Weights of a small transformer language model.
Size: MLP 768 ReLU, vocabulary 4096, 4.99M parameters.
Architecture: LayerNorm before each block, learned positions, biases, tied embeddings, capped logits.
Each number is 128 + 24 x the weight over its row's rms, rounded and kept within 0 to 255. Layers, rows and columns count from 0. Numbers have three digits each. The size before them is the row's rms in percent of the matrix's.

# layer 6 MLP down (transposed), 768x192, rms 0.142, rows 639-711, columns 96-191
101:162149118123119131140122110146170173119118109146081089120191084099131124104178143131127134148136095130160145075118154131105129130130166085116133158127131094118117121102129122134181137120108150147135124136142137146115106109092119123150146130139143138107092094096092162139091136153113127147
064:123112143089098118133125182134156148148131105121132129141110113135131157126122137098130114170103158102166117085116175126156148091130096118118120148131125154141152120121124121121087091148141170142122082082093126174134147119172105186118128109131112116121101147152130081133116107159123131162
095:172123119145131116094113152111156113143089103128123118148164113104143097088115095050142141113124156155105124127113154168173107130152138096126114131108130145055101157106112083135140150135107102123158127098118149143106106087095104145131128140156162142057142115117114111139160127111109148152
100:132136112144136117161147104121127147153122112107119124183123140126144124134147113101142121135080100188163104107139155085152070146148139088192123174097137135160127127126146184137092117136102102131156109136135119121149152189101094096104113166115123121135122087135113203135129068121164121123
109:146113111109108106153089157124141143144110129127185138197150146129148167133129140156157108103166120148153125117119087150134159178116147136086095109159093119159131128122114100099144117156127118134092119101086147097101135167124135148114152142126138125153130086150123156102138104149106102112
095:110134117078123122123108107107130118168126084100100155136121125112111112121120125097079121122132118110117135131119137109116122137154105113136184111131092093179127113121167163165129153135101152141139109119121120151107107114140100115147104113128099148090129091177114105119120124132159159119
090:117141156115150120120087121124092151115126053101093175109129128103113142085133154175118127122136129141198084123128120120131153148189122078128106140100108137169166121142131132099138088105145121129124125153116147137130104156116118110124150166104153104142102123142131179124064060146139104117
107:099115140106140135157109121109153145143118120089132078086124101129128172093113161156131076136111114107144146115117132140147136169114138092144163171158104130101157087137157129080118126109150102141130149108119128171152145126130115162138151145132154146101115116151172094123148100151126119099
105:171180102120133133141119102169159119126147090098128094154102137132130106117126158097168123119136160116127125117130150148131145146193131103098109114134126092094117097173165131137126122129163152201118122138150138162137147095154136100142145168109176114138139114145116094096074105110115123079
092:116152135134153157127132156142122114131108107112168113120118153105134156074140105172129113163143146134144096106152137144087145126135108098120081116131139129102099108147114105162129162110126107108132130147120095088137160172139077081140115145121161116115138103112100121167182158111133119150
072:168122097140119135120165111137166121089081145123125115111096173089098147160113110154163149125107130072132129110141138108157135100138111136135125118116148144191140083123127128112127121140135124109095120092121152154085105083132127095097116095169139127102110103121123102141097114150171097129
088:112097140140129092125162159157088131118120143186123121094124133144135142107123166123162141182123127117136079119142155173098145124122112131087093164152149119170154127149095147098134134118127123133124152130157132158122160137147112118115151155082076080111140125065102122144169176122137133134
102:151126126120136108065111135173100096152113102091093143124159134116121117148123121130119164140119155127132120159119110135104141132161070160153141121119097151136132140075155128140150158139138113142101141146167132085153132122125114112137127113128177160138115170133133176138170168125085091126
097:172179184109112119128101130104124118086138154111127144143145068086162147147157142142103115142137152162135163136137093156100112210125124145119102147143126142099115127097121128131131146150159141114156128130121116125119133117123151107164151113125116121124132136096111140165103105127132156130
107:100116102095151124191116133112146142143101113093142148105116094115167148123154140164123109098147144163154121100134133133148132094123121157100104127173099133125126126114175118165125104162094140125087117108094130139151121139097128083154140132148122151148160130171108131114098114143111152125
099:150157110100100120155149188142104115140111144166162109136134103124151162169149126119152125130143151156115130143137154133121102151139088100107141118097133125099154110156112099138124094127132133148087142103147117123109146139106156109128163118133106103137143116103107121077120147168114084123
075:128159152139124167112133123106146128099149112123159142127080142159141079134126088146154133177092107097109102078125135091111153089108079105125141135117077114183152120104138131117147132112138097131112108113136099111103094090123161132094130154103153097108131106122137113108107110145160083127
105:138151166108104162106133144133105127161155133106124154083131119140109185089142113148107160120159106118146129142132124107140114117155125126093133132094114115106083142093148129120150150116082058123125118137150098144114155157155157103147103161152092147168095140085126124156094120120109169122
114:114169105145121166146107087146148142120127103117141130136148156151087129123102114181125118106109142083123080113129112158146142130171174125106074133132125108141141122114100140112117137104137120158103130099140115149162109123117110105112128146122142128145099113168144144086168127144119098098
089:162072118158106112136117148088108135101102101136127130126162144126105111139142149154130164097158124134116159116098153123154125157161117131150105148120114101156122158096128130118140173142141122142100078169141159078121134146133145107147127116101127149142144175180160116098094088134111155122
089:135153138156118139105152137128134101160151159096164155132132114106132132152134172144077123157190117140164142163151125157160146145167101128147124111118120139123140167136165097140074135105144105082144087172144129163135132076143113146138176126119126133146106173122087110137131135145148128127
104:156151181095091110121107151128103180157164144132120158195152121092114116152153143087109153168143151134154126121092143116110123147133099108197165133137147142153155139116101090103118130134092143083117130093110131107090135126143118122133114099117075144117128146145093138164189114173135104093
089:126134163139114116137143087166145143118100147098085138179152127116094120168134132114146123125105125089120179132140116127084160099130132130139156095119102123159132127086127110105152140061095131083126141148142151137143142139083124113126108171167076120124111092127143134105123127132159138097
112:132136049136122135126167149142119140138106089118140116090123145192141155132147132189138131156106135144137115093153118134171151109101128088153091111131148129149139116114126154128152155152159118149099165112105099148113130136104133121098117134114150124110112127127088161125116112111092175130
103:137112144136137158179115130157138129138104117110103082121096114113157103156161117153147141121097120113116130098094113159107199135142120144156100148158138091123159094160143166120107168135142154150113100097081129104109103148129099114137164154171129133132127177173136124139095113155137130140
116:102159134160133147131102144105108121157137146108144110182167080148126142104160126119127111086173141146099176118110108143068130113119122131147123106128116122162143122065128092115155138117131134120112151175172138103129157107080124158149150133096143114118074068151144121166130137121116135079
109:132151087115196131125085099101115130115119108130126152144092088121153071154095129102091092116141159140130158134109098140132123189144100109120138129123146085133128136148076100151126146106117132123160117050129117127163108133127114149140133103150149127124136151138133129077131133117113125131
102:116137120106159144136123108104133134128180101122081142160120065169123120127153141142139099101164162157126102147134175160114148138101134106129114078153180097115148175128132149142131157146159140136124131132056108116123118133145124087102145120131144119138149061151125140125137095096140133113
115:086099088126104117134156063100136113117111099083128131095081121125110088145091115094130120094121141107108136095077104138084122103136112116145135130149113137096119167125120075091123111147122087166148155129105114115156095175127136106175126125153141122124088138122101121148149117117127119137
099:127150165107096119130130115119128139149120156146129114117155116108125159116151106141130134101130124137130194103148081166099114142110089136101125089131153153084112129082184085141129112113141127098074134138130074121163121084113126145081136108112154160161148120133096113132115100159091131119
084:118130138149123135136158133135138103124128111147083121113106189201127117113108090108118125172163120102114135163124106160157139136138110119121138136113153117094109132148114112166134137094159104140118128111128153097113122130137100091137121131133147095085133114162136117115116092092139151152
095:095150124150139134130087161119132149076157153157083108118137126154134116131139150116167172117114131128099098096113119134119135134118130133142173153106162083129104190152134094101130120164149086114103122128173153107104161122136120170125138120125137143166139116126092137080116132088122108101
095:122136178136144142137074118121089116125118127137117133149164143128148068109177128109146129127139159128118136125143116129102095118129125127135136142141117076131106134122148139126197118080084124118104083168131144183092132114140089103120122138149139162148192169112205161135086148135137105123
084:104144132087096137147160129109108127103139175122151120121128131130109124157158114052091147094133136146127138147097144083133114124141163161107108154133119088126092143118117106147155122128154102099123097134083130122124120190133135151141127064160106125152119139143144135089087156169100147129
122:140111086083131129126130134088139134131125107114090083161103113129137061136101128120132103128111106108149136108125104109134132134155110080132105134174166138183141108109136137111146140160115123142100145155126142118130130173096103114134148149111078128130137075158120099106126143142106136092
091:148149145165129114118120114140132144122132137115111107140161097157194113124124135139100102105122193146126166127134127173138103146146123118147112148104122106159137113101178110148133130171084174100140129117109104192142101106124157133123127091124161148105148145128123160138073126096132103103
095:127100132177117144076093170087175082155081139125164142174134101102124120105126125115126113123099095114151122127130108128138147136083114128132115111152140158128169150169135151153102103113120091122117116162151147121134108107143152178134148124177137139116142089106147128139124155122105118145
084:146078104148156124146097130135126115101146113117124125143104122112136122095114140135131126186127156124158129151166125118090076146071146092154133144116129121150151116137107122103116110141080141117123105122123090128088150129151141129147105129091109127098126123136120121109105122177131129138
092:136078098138111148166127114122120129140166168104117103136118125194115167161177072103133138139125168093154104109122125157132129114133161146107161145116151137162116111149140148164130133141140126109127132128144090159151105116137161161117153157120170137104138109146093114136202089166143104157
060:153160152154109126136159077119133141137135163148108077136114145146147195139120099138120097146121123124123126118146162098132120138154138133122134137125077145106190169148105101152152133128147104127160159142147162118125108098098102093095131121130111166090113116123072137103092124171158123140
097:148158104120121141135127139112147120131125154118177129092101110086151144129101119125150145152134109155142117151096103125177144145091117088134117140131109115133118157116080104165123114113131136163147175126133143115178135140129126113159115116137087134099123097105118124136144109146127131118
111:091139129138087144097153107136130175101130099142125091122117121141130108126123098101083110111155084143122107085144128117149112158154188159088143144139137119111119133133104145161142142085079159103101115116125111123169131152128157091115131085150143119165125181136119194137199112105093077142
106:167148068141113079113150159136119154134147179150140084121129158138188139137154152165146104122133161136162144130106121119136143110127121100139147133131131067134150129147143088135148117093135103137093120142113129086111099085123141120157123102125153077121124133112136120112160159107113152123
108:093138096138087118103137148123151120124142133141126114097139177184138121123108166112113140117114092121099129092139110136126129112133182138123129093112153106140098175079098129134128146140109133078110147154120158081108150096153158131111143092096113134152110176184136175113145131090093096146
106:117124091116113114162112133115155171093148145142132125121133125119111128089152124154168139137145155162165138119145120104113171138144123100114100122138142124154107170133091126110116126125127164117113098172198163104140161154138125149110123138100117145139131113084149124103126164114121147151
105:156191130130135132119134085114145147107124083148108130123149168132148077138160094179157142157125147142157110079099138102145085167147159103099179133139105103096129160109143106125140132138130156163099139125103123115154142122136125094137115116118125108118136102129135106112174127147085115152
096:102146094108125150155165117133123145137132105119160158112131110180139151123133127088108116096122097148114175107104160169087116156156159129165135135122115130134112115161121127129137105123084155149118114118124146157117177143167128141139157139136085050120138190102158109106094080086155112106
097:067113115096140117084149093131119107147109113111100172171077157122146121110156144194132140077128138137125130073137109162105101153167155148109110123089128132149126154169136145111105166121125130142117121162134130144136140171091130129133132112069151098129110156115128138109120097122146126101
100:116133135093118146120126115161127149115089159115145114144106124111092187139117111153127158099100105065078120106105125148089157162153080154092101104124134126171120138104123186129116105151115105145155132133124144095105154118122126113110139156106118119168116098118095122147130124174116143128
106:141191138137151150126098151113141142090070115146124114127143161108061132117140149125138153095149131090097114141158067127164138132133153143146145115114107154124088113108100126171131166147099118125114125117107091133148118141102135148107140132100128111132107139148168103169120112107144134117
097:111143108138149103122133147111098135119171099135110091103152129133157119173105151136083069139145097118102123130115098132161110124170179123116135135090115125104120091125102151132110132152154121142127110101132091122151114111163129109151135177115156152133157139135123087133161146165146103134
110:152111096136145090146113175145099084137083131114122094115152157118103129107124145136125176144135103112163152085078159112116131153138152117112168142144154150147090150169082151121182080143179160138147149087152109133142137122132116175160119122159122126139162117093118102129146144106108131133
107:129107128111142137102124164081139174080105068112151112117103089112084134154150143112140142149123159129115166125102129128151187132151129173112127140159142146081168135162113142097134137142147126149117116139135116152096149152144081150125126155083140121105134135111131164144132097085105135131
095:145118101131152159139135114102090143146136118166176126149157115140157106133101124054113137121162119109118148115114142126139139117074131117118095086139108137139120076132107122125143143161142179119164125110129125172120120092142105162116152103096150191167137140127153137108135126144101110111
111:119163169147096108114201148156138151117198129124159157101088101130080155112078115133121157150153177148114108156101146091119116135150165137136147111114148148116147116097129129113144127119138181127118137113137148117137110139102182174134121112101118126146150150124174096128161130134165130146
075:115104119118170115159131133081144109146156177161178087131128147075157162170105165111102125118109119109115167113113136146101159076126170115150102151131172137100132137113128141099098159159166137086099147093096130102143115140103131153153131129116156130105092130124131130140157150102155139148
097:087129093154100137113128126123136117103171137119094116107142181166148140102161077073114171090086144144164135097109103088155105129138130155147094103113129092129112151113141161187138121129109113148127141111112140144120138105124140118124140140142114131115101159116148116115101133081167108109
104:179143145102156094135123171117164122115135129158161113147184108128127150136165141121154117156164137134152180117079152141145147169140076157164152118116179096091147101122153102166166179121136154123109135105120156153129130123165115114120134129129111087187136120181095134149131064103136140141
106:097166126128169091161102122129127101144137135100110146073091163114144144139108137103127111126121148094109148120155158115125159153105125166130153125100110145108133099144130139113138130146124074163122103141128111158076144099130156105171112110100130127093081109088110094138114102125102126124
108:125130139103117136160142158094135080151142075123118130109090159164123156116109088133104128154115136107094102136139122089113151116138124140105125143155153135084095098149122134156155106128128093143158102130089139106127111084139128147087144117162132109150136143135173100095118103106116142158
104:140116148124097161114131133129162154114116143100173145149134096135130168141133139137117109157112146155171141166122142141152087073115138143154159090150167166120132116109105138156128083126129106111087125133143150128132145128135076135175085151127153148143089135179109124153123103155107136134
108:128106131100113130119141150141112142149110143151145101153137130160140153106107111137147155077145149150114104083146113176151144132119108125133129112145155101124143158126155153119119090093128138125124137138172098082162153123151122141118146106142105129100095134153158120109129140145101122103
099:079148133123155146125117154132167140140119154136135080139188126084150109152127179145156132142148117127115142107082126110121152130138128125162178148077132140103122142136112095107127132170140095114140098126156160105076164133135140126202122130088095120142147141116093118143114118096127165129
102:092123176145135128142157148158157129142106167149132113178112157100132102112172138136102131136133077100159105120138102093109098098118121133155121118137092152137117111125153090156119135139140118126168145139120136073123140134109162152128057109077142105176140123109120135150157133131122149161
087:096120098115090109096122108183170114126164123114194126084117133144155105158130159114109142141106157156126129122128171156127116120121098160110095099085122120123087113158157136134147138135115123128121116108140133148123119118128175128169082098145153130117130138118200103146147103129130138151
098:173148094112150092097126131095100114127111157141121104134114157105111141129162144147124098156111118115180104115143156155105085166158125096120133126145116139088112123163154128130104099164131138148109138114149115145088141143156164108119151149084141107111128111122132120130109137109103148141
092:127138136123097113163108136131134183124139139134091110128105161175154161149126123145145104137121183133118135124116107144123154134122137134144151158131141120153112172099137124105145141111116103107121122162128155137093133147107109107170107096133137136117130127094121127077150078126094146126
084:141131102120148077107133110114160142135106155154118138150120178094116155082132130168108119143122112119121149151086128167148129125154124119117077135163135098110134136114158114131105120129098123130130100154081136112122153114136163144136131113098144206141123160154117133124112103152143129084
120:115124148095153141077065137111086103121113153106122150175148145107105107071101181125086145145111083123109114089098132154113106147151140124111127113107118060126098140099145103088163096127117064152146124115111134167120128105130155163137128123173132109112147160107136149146112167104150130161
103:153087119130111094132148148127084124134099111095138112141129141136162101159134108086105160119149123133120140137142105139140087148119094119159079145174148113073127146138070139135093101135121158163144140098138123141162130139123114107131123097141096113130124134132130098154117141140103116102
104:177143144129139155145137140118163185116087164133152113126120082141096110120175155103089099132117128201117128109135138120122098111122137100124173176139045138126111116125074099119133143137138107119121109110097168109137153174113111137173073154145130146133117126106139114149119110136130093142
096:124131101136144125145137120167087119124147133139093144156184118135112155102126134138084150112137167142076149122145120136123143094106116142124116139153148133133141122133151117121116191203105124093138094156111139134100119117116129150090130149181098114129132126150136123089156172126096149157
106:129149125164094122126143110134128122121161079109183111144117118107120113125098112129103082085131106110122136113153147110140197133166126127124144110094149103112149143129133122116129146115117113115156142151077178143125093122086145127146047087123103131084132140135156153094116149117140142087
# layer 6 MLP up, 768x192, rms 0.145, rows 640-711, columns 96-191
111:085127145115135153096113148148095180168134088078078152118130128128127106148159132078135166129100130148117097117109145138089090093144097125136125194119137145165122123135157115083112113107114138124137107069133079140138119158161115169118141127079124150169083146123180105139121148140137138110
097:116119128124122114117124149126133135154159139131125160151144126152086129098191193089115107162129127125139171098121127129143071095120137119168109124153091118096079111135178154164162160129098097104108121149131105134111105132148137097159148121133148178143069116140136171132138087131116143113
102:122130119132086110109088134126160115087108187089097113118170111139128143127132167095118139111118111143157182064149125105114137133121140142175134142137121139088103172118110104105157115135119123148100115139098157138149109103173155173120145108115123146113123159112076126099088092151147114131
107:126136145107112127101095135110146089127116115126121134121128147124152154121150181112139089115104133116094138138098101115122153110122118116139152139144094157100144140131117142105134141143118120150096133116119134090110138121103141154131126140143175154151106087114166141156140114104102140082
105:122096117113138164118103175117173119101138130068150134174169112131119136118124124124134125151123150122154127100100131134131131117105122162121111202098146116127121159144123138112091072101159125111134085112120105096129113131118091141110118120113138126089106087088142130110078173155097087122
095:078133069119152068108103121140099138071151166134174104073115132130130134139115118107172091113127110132102119116120059092120124114140129156105102139148148104101119152143136116090134122148165158093108114095138106150149126123144135139138100093111143153137096104118155098106139134137119135139
100:136146111155102122038145125116102162117159150132119150122111150157132125151132106118141175123141095139169119077154136118127135131136101173114066145120132120127145145099087130149116113177128108119158135139147122167119139125159154148100081171166151123113154142132146152149126132108138121102
111:108141146130133092137120177168135145145102148176068120143123099144103172092153120147105150124130125083164118143137147142158164111118100138101122146147129129101115150158150087127112140107111158112160104153092149102118147123079188135126144172157116146139117115125139126152091111111109120158
104:114140137108122131118112129147099153152139154093165136157113117114126194102116188095125085151130194152127165099126135111144090127131118136120136078122122127130128142127137142139113161171170138110161132130116113141152163105099142148173123151115155147156147130108147143146140133127166159141
095:145121153123146144143122130100117090109138169137157137101107108069073137153120141146131140113140138149127126139104131124116090129106092127136128143124157109174101092138121153116167135152160154123091112115119126126116123076108137130154137085167173104149158107128151133119155082076114138144
100:129114134117123117138140120152090155092096135128115105140079104113127133110110141162091071150174129129146150155153133139159128136135139122169133123120144128142111145116085103176174129100092098075133145118154153115120128122145150104132147115134129119084118140138106105131118092114146169103
094:133111146117149110147153085131128134106153131126111109101139096112126129087127114136114128148123108149130080105115126156118147103096158127166121136137130154173196148128110105157127134139144140135148126139159116085156123093126111082137116146125129089151113085111164127122130128148097117176
091:121137134121126140091179146138131122149125138129154107131167129157125143122156114139095160098137130136110097134134099095181093108101137135126115149144106139147098142144133123089099116160115151140109133178116097171097095132104100108120128116140146113088077123084132097111172159101107129175
097:137135150160137109118136141150168134126067110140153135123136139169130136136093134122161168138116119133108094086115169125133122060145094108117096118167079123091127120072117167129141078174121153088158139132111095085136124154159113144122136134132139143138157149156117119116100135125126182145
109:135162120171117125091154154126128102086098152149128126129154107159075145111177126127161139134153124129131126074118141140099130128098098174108131172114131116138126127093116101090196139087127141092144166130147117127145083159116128116117135103137141144070140134136136158121112109159136120122
102:119102095140147137128138097127114106139160112091124134109104112120109087151154142147113132166093141145116136125118140138110129111122146106139128139105119137162133185148120153127112144102113100172110079138164134071113091101152178160110176146092134116146099135105155136127089152118146112125
100:182128109129142127097121115154141113090113122118141139129161119156133161114120176120164144099118086151134134129139074154155155111155164141174125087104141142132105109095141143149130165093086099107132113160173100139136122142187128094131116129159127139140101113108126127138070147141137175121
105:157124167133151160117134149125105136154110147112181171114144104154090173120151094143184145138146143109119122164145140137152135103155117115158148142127123121120113130148114134161159171121130141112150137089131135125151128130144165152061136154103117115147125116141153138082134117107115143152
100:089116111129136138147104071120144182121121112125122116163141186139104162139140115098126111111147152169127154114123122121139117155132156137111106102128162139100181108114111127126127132120099091146108092103105174089114145123122123113132090113103129130150154126191135138135126114147136113095
097:080145152109134152112132131126175133104145081154124125131127104127153141123147098093099169126119139117087096208138120117130148137113125145140111160114094110199103102118117130131154111167132113127114152164114137130094093150143127105115131126085104135097108139153167109123141148095074116141
102:114120152130137161123121136102175123123110102152122154117118119119126158113090192138173155130165058050166167143101167122168132134096150171105132176088126169129137129103146126158133166136116121166131120161129131106150095112097123147143120097105142117116143165144120132078118111123130101139
109:129117154134096126156083115166128131150137064127107130101122138110117116104090143125120111141126111140132144118116149117149113131088123153109096138121153160121075118125135108142147136179139129129157130153119183101084159144123194143151147107104097129136137105116124100101127110142123139137
105:133146129143106124131115123128134133150112157135135135110096109149105169143129103129115123107120115101176099123153149151122143159106151111106155159139116102143099155108116112103131107167146125107149135090115115118144113086106123141078129116109117146079141117151152123096128115148107231123
102:120140133139150128138120172125124090121128145106124124121139089154170096132142117104113118107114117114094114105131119185146112124078156088093105141112138090164173084146133101112081140105156154109103083120157120105125118157126152176136130162156101092127116131126119141092088089166143089119
115:148084097106135141091147119152119133140111142114170133121145125136097129117124120127135159129136114075112156127123154138160163094187156108134085093136115160107133145093136120086095100091128091157131153109122155139123170107088114129145162125110127120125156089122100106132139156136151155119
102:121133093134095134121114161175146078127095130124118133091163096153136155125136154124113105122136142134106139157131150138156092153114156171097096095148124123174112133149100104129132116105146184100127108092111119139084109162097152143151107124140163134140115048133094169117140091100115106101
091:123125092120118125127127104097109139138112139132114121101102130125116116110138064131114125139155133105116098138119132121139105089121132121135125115079121131142153159139137141084152178114153125126142105109146106130169158117113163108155121142143126127134067116155133127100091119133198104119
108:117123126127135123110168087141163156108131103120098145151152132136101086099143149107185133138120155159148132125112126079143076119132138129135141158165092140147120159121122120100126169161079129176132162124143096149131147133102092104200109122128090153134115118173130151133124131116140194159
100:122109133136160119171130114096110145104128143131130129115152160110126115122100115118088104097102090135105155094123173132126131157137161120080122128128081148150099137077107120138155159168142137118111123148131133121136097134090116103118143140126107137138141115082095093110124083107140180075
099:104141126131160114153111082126115114126159110130098145179089096127099146153102132127157169129075162118119127109136086149102121109127132145132116129147156159154115144103127123159111146137117107141146151113131180086134109123153143107121108136129128134137155129140136116130153160063142109128
114:161153131158169102111172170111088129120128170116083111092116152138128134164115152132127074125131138097160155183152154104152116135124135117174098120117146101117112130136098176118118181099084124122127095130136148140161108132105112128139115116147128155107183120128141090112115129153148136141
096:103126121132092133162109106130158132147160118170148164145085122140139158116117114118109136136108129112158151111121153128133111144076143129160134081151101166119110129092140130129117160109119136143106176094131108119144145195130155200122161143136106110109110151085121135092077120126139119071
101:127110116121144124150110128116131153154109163153123098122109132097134078139144148132139135123166116101101123117095145130167120101098144142131152115090111145120123140162106131138131089137137102106167102082158160125120104154129119140114112154171104109131183109153109149129126175117145200129
103:147170135080129109112112131152126137169133124100086101117109163096130133107074151102077162122134112106139150112137125117123146176121114101114132129134106127100109083100136137121129134150148100053120145155110151113089125140156085188138117132136129155141130158168111107138064102147130132082
101:143166147117124127115110119118143131121113138146155111122107110131135125116137086153100117138109138126126108166129116118096116129166142106163113175137174131123158085137094116152157087089121136114090089118171110134135124159121138115098108161120121124133083111135127179160061147103145122098
088:117098096148128114154085127111130138114136111100111111143112124092135147106098133124152135143097167193164118114125130124145104146170147143118121115125148110153107137150153172122120112102144142131124164132171119086163142104115097111090127167117200118145105132064145136124104129113148163128
090:107114131141094126080144153112158151134133088120159076116104141132145100118141129124109151110137123197097120110091167123125136102131112121109082140129153131129151143126115123115105169113145155119115133145111118092113138093091100107138145111162101124080077126114144146129161115140137126120
097:124119147077116147124143126137110148127089104146160134110147094152139091085152168157140146115120115108128146136115102089125086126119138132158109097120122146150131138106095085128178142124108117130169147166169132069143130134128098090110119137136137135118115167150144122145091124117124104135
105:107108127143150134139142088150131168091138095145110107160154108103123160069148147135085112124116071099160113109110142098109148126140128169099173104141134109135061147148143115101109128114166139086163148150160118111159123143099157155129137120145117115098121141141128142118087139150143160121
096:152118114127131196101138089127151127111159092136106117131158141175114151104130135127135131107105162076142186127148109149099139116108170155141162112113133065133154172076123115094172136142136118145115096174140144103091105124141123147096077122107100128101102128121151114075130141160130119176
106:158130152097073135103117141104149161115107091115146134136124119104130152093134105120078135146160137108118125113137142131116107145121151129149120100107139130115173163143160097165154143119149093176151144121132121134113144169119159086128161158138131126123144168192135108100123102128141099139
099:117130124137114130114128176155131084137131101159153118114166137129147138148138120139138178091090124146114111109096126109111158136139137113158171176101179154129132111108185093133111105093102135124161097106117100049141109127085099097168150126100162109109173115106111122151138097105153142133
101:126146173159137137097151141125145114127168158112122114152129122121120152134106119114144124091086127119123134132165164140144170190131131112135106136112124124145135130143164144120125204098100106145162120134091150104079109151097163141136162149114127134124142120161112111157125169189112162147
097:076102141185134132151112146175114121157136115172100141125123081158127097128089139133071146102136092110126132154097102143130085070131146086090080133101139127145124124119156115122110079138130153150153089122105160130171131095120120078116122107162164124138175143170139140108116106135165104125
101:113165158101123159141142122107090132120140149127131148133117088113136120133171137182166160115091101117088130136138135146114096106180138135124103076121126133133148139114163121113109126118119127134124127111137128136099132097125134142138127141114135145140092099122089058137105130131136134110
095:102138134115091123141165114146125095146147111138155145122090113090148135122137143115135117161132145127139135097112094124161164112135115096146151086145168115137114156138098091115104125139105127091138147058127089096140107120140103138122130140128150164129129139137138126107096112102133119123
091:113086133110145138114101104175124159173111127116131116082079105154120118100108114112122148139106114103112152128115112119164111136127181066141149145114144135184055132128137112096116106134137165117090170122142116125150122143098136102105146101129142149154108122118109153149096144133166112120
097:161132151154122133136118136128124109132118138116112122138108127166120134139090101109131136130110130101110135159121091117129101137117109198143143117116115159109134164112130124158174127150106102125123113093118133146150131099114105141171115132160133144118148076156169159095083114116093130153
099:132091107078127134152131109112108157143126103113119103120095093121102120129130135096176162097129125121109089119121088174131108128161147111131105118095135093106116138133126127114121117147185110156156064116158098138164095091114096152142130145115153131128130140136073164114143119152139113125
091:133128162126185083125159155125110119119127146128118135087128104123113161105100153123117151118138096124137106143157134146121115131175141118153096118101132185106168157100130165120102120089149114167172105116117102165130090099158132145142133099140123110145168145099160105104128136138153104196
099:134149120138096158158127121145160085128097123123117089116133108113093128125126166122138105158155122114106164105148147149111141160120118117154105147100111081181112123094131162136127110122105116139143118154157137138131121107126168086112118142105135101186108108117141133125124136125114073112
100:104114120078134126108100143144145136117122116154113129140081121135104112129145124094193101162112147125102140123071101137171112145094155128108136142121103117106129137090142118098148104149121114165102130135150129137131085107142093165136135138168143184110109116194140091145151121114124116122
095:104149082163086104114167128127192145091167132122145141129112111150098136116166153084122141093128151153079156135115143090178147086121122121168127112120139132136162142118142114118089117119097143132150160142147120157166089141125135068129115098127164102107134128134159090099130133115119133151
104:111142139131116138135152134138150152146142163126112129166155128120096161151126086114113087117139099151163144145095103175098183113125115126083164154152133126119136093067167151085140105128138146105138067123154136126121142116183088135125117142107102130110123113096085156138138168130138113153
085:162114144134128165149097158135149133150187122114135101138139124139133140158171119138131164110097113123151096119165138147124154179147119130158149122135120123109120198134154126159116159166132114102165151118166129137107118174113127139115150109141125140107163179149173128129130163104137131152
101:107108139140121135138114113122148109118126145097133125123135106133091142104160165145084083137111113123122154143143127115101134152126110077098108153122166128142123133096096144126126120133146141100111145152129073098130151122100130138132075157112144139159136123122050157126140136163130116125
101:111098091125134142105133165146142148093154084082134165103175146123097139150134125106125155141145153156109175133135114134105122119078176115152104136182126113100099152135140085164115100106090089149107190130108124141076104092105087137130097142171131139112161162112130151077130103112124153121
096:094060146186144144144068178105122120112119094100123167140120126124161137113122153193148135109092104129121137130140132136138160132108102135115157101140123128135162113120141114170143110177097161145101148099138144123085149107113128131134126107150145107172142098104185147114130147143132171128
095:127133114102053106142118122131157109104134150086110145139095138120154145145118095135128140116117120113116083106111145149091127130137164121168173112123097140069123116176153131096145083158097120132185096122120139116183139144121112102148132153124123105121140134128167163100149175122103138120
100:113136151142150106112098147135109104119150126099085094150134134137154123116139136155142149095104101142118100155086108137108146166116114090139107108151154162057114141132180095154136138169119126176133095101155133149149116139122112134116153153111108148118160121108155160145065103171098090163
097:138147118170137080127134119113139170135092155147089122070158157098125089123085161119165149086109074091137119117150109126133118123121118107088142127143114140134155139106090139132125128106136174115131087092137149104116146170134099135119127124134075123121144140146090129104170103078143100130
100:071164129139146131101129116129112142128102136119114140125081143117059157150114137115138131162112083143117156142136101112173106153109151125107149134126133131128085157127128114110126153103143168146144128124124146151164126129146140070166110130117096132137103112119108145098147133116145107167
097:162130125103114119168146114148088121155154139148134143131154124120110168134136157089155101132159087114127110175147126076128133152128151112138125151163117157103127137098133104112154128122113120141084136124138139133125153151152118113133093121082106142115091160104132114108112127154160147116
095:129161128153168119141146115128084140118118096152111111161137129121151130073135140118167140084118122073123176117133123168157168136134150116123113140142107159105135138130122134112142171143112158123169105132153172124163088101140089118150176150134127127104154127113124124103138146091129171131
099:101127133130149132153122125131127140184140097147116145110122114129142137116179128133121152104161135102188112124140106113113141123139128117164174157167129122096103136115166099160139116129149081093147122142115144114128097135150105143111111125118139142145119141095186149127139178111143101175
095:104143090139120138099103152106129132114160121105139119130132111142156106110119151105130113062157157149083153145147124144114157123126125108085116153096136187125156123141080119132157153103117125110137152149118176089082076155140124119133102129131115104132132140139168104129112097130131095136
092:133085133111156090181156159113093122101127143138108114131162161153144151112130134153111140108137133176119118141165115105155121100105160121150111138112147122147110131126148118089135095133125205083132109134150183120114159128171174093180152139086112137126159115117156126074132113163130136149
111:135111152133118149122130155137110121123094091108135117154163152109128144126100155151138153175144098154052105086134126159105108121097142094126124115121104115133135121076152128115087118125138138159107142120150171093130135124106164108118127106109139117075133138138099144114134156124130113192
095:092103135120178104091177148140083115123102152149159138133084139149156167146176152106154140161115105112107118133141143126125123120107132119138139119169127135135096091159156117139142100116115170061110072131102103110183139150111186106158108152098153161140130127146158111167168130136165123133
101:110112127095069149141103163132109116117151152174143093112125154119098151117123110135143127110104090069142116108150127117096147122143144150130099108139150104187115119134097169087110128162145188140144136161144129127112107134140100137115134168112155201078106163125109170089122144085142141126
098:108105179198167155147165150165086121067128121123160121143111135137151115091151127116155106130137107108123153091153131174125127158119089133079139144178139133143093129108128107079119132143109144157129116142119100136145110163117122131112149157064117159140108125165129103105126119148127117087
100:127120158171124137084141094109098136176130119126129115131119113090147154163163106130121151148139087147137117180134131152152112099096169103128125146138128086125100171138140133145088103147097166127097097157101182131090122124143080132138157131163122142138110120118127141148139142136122099124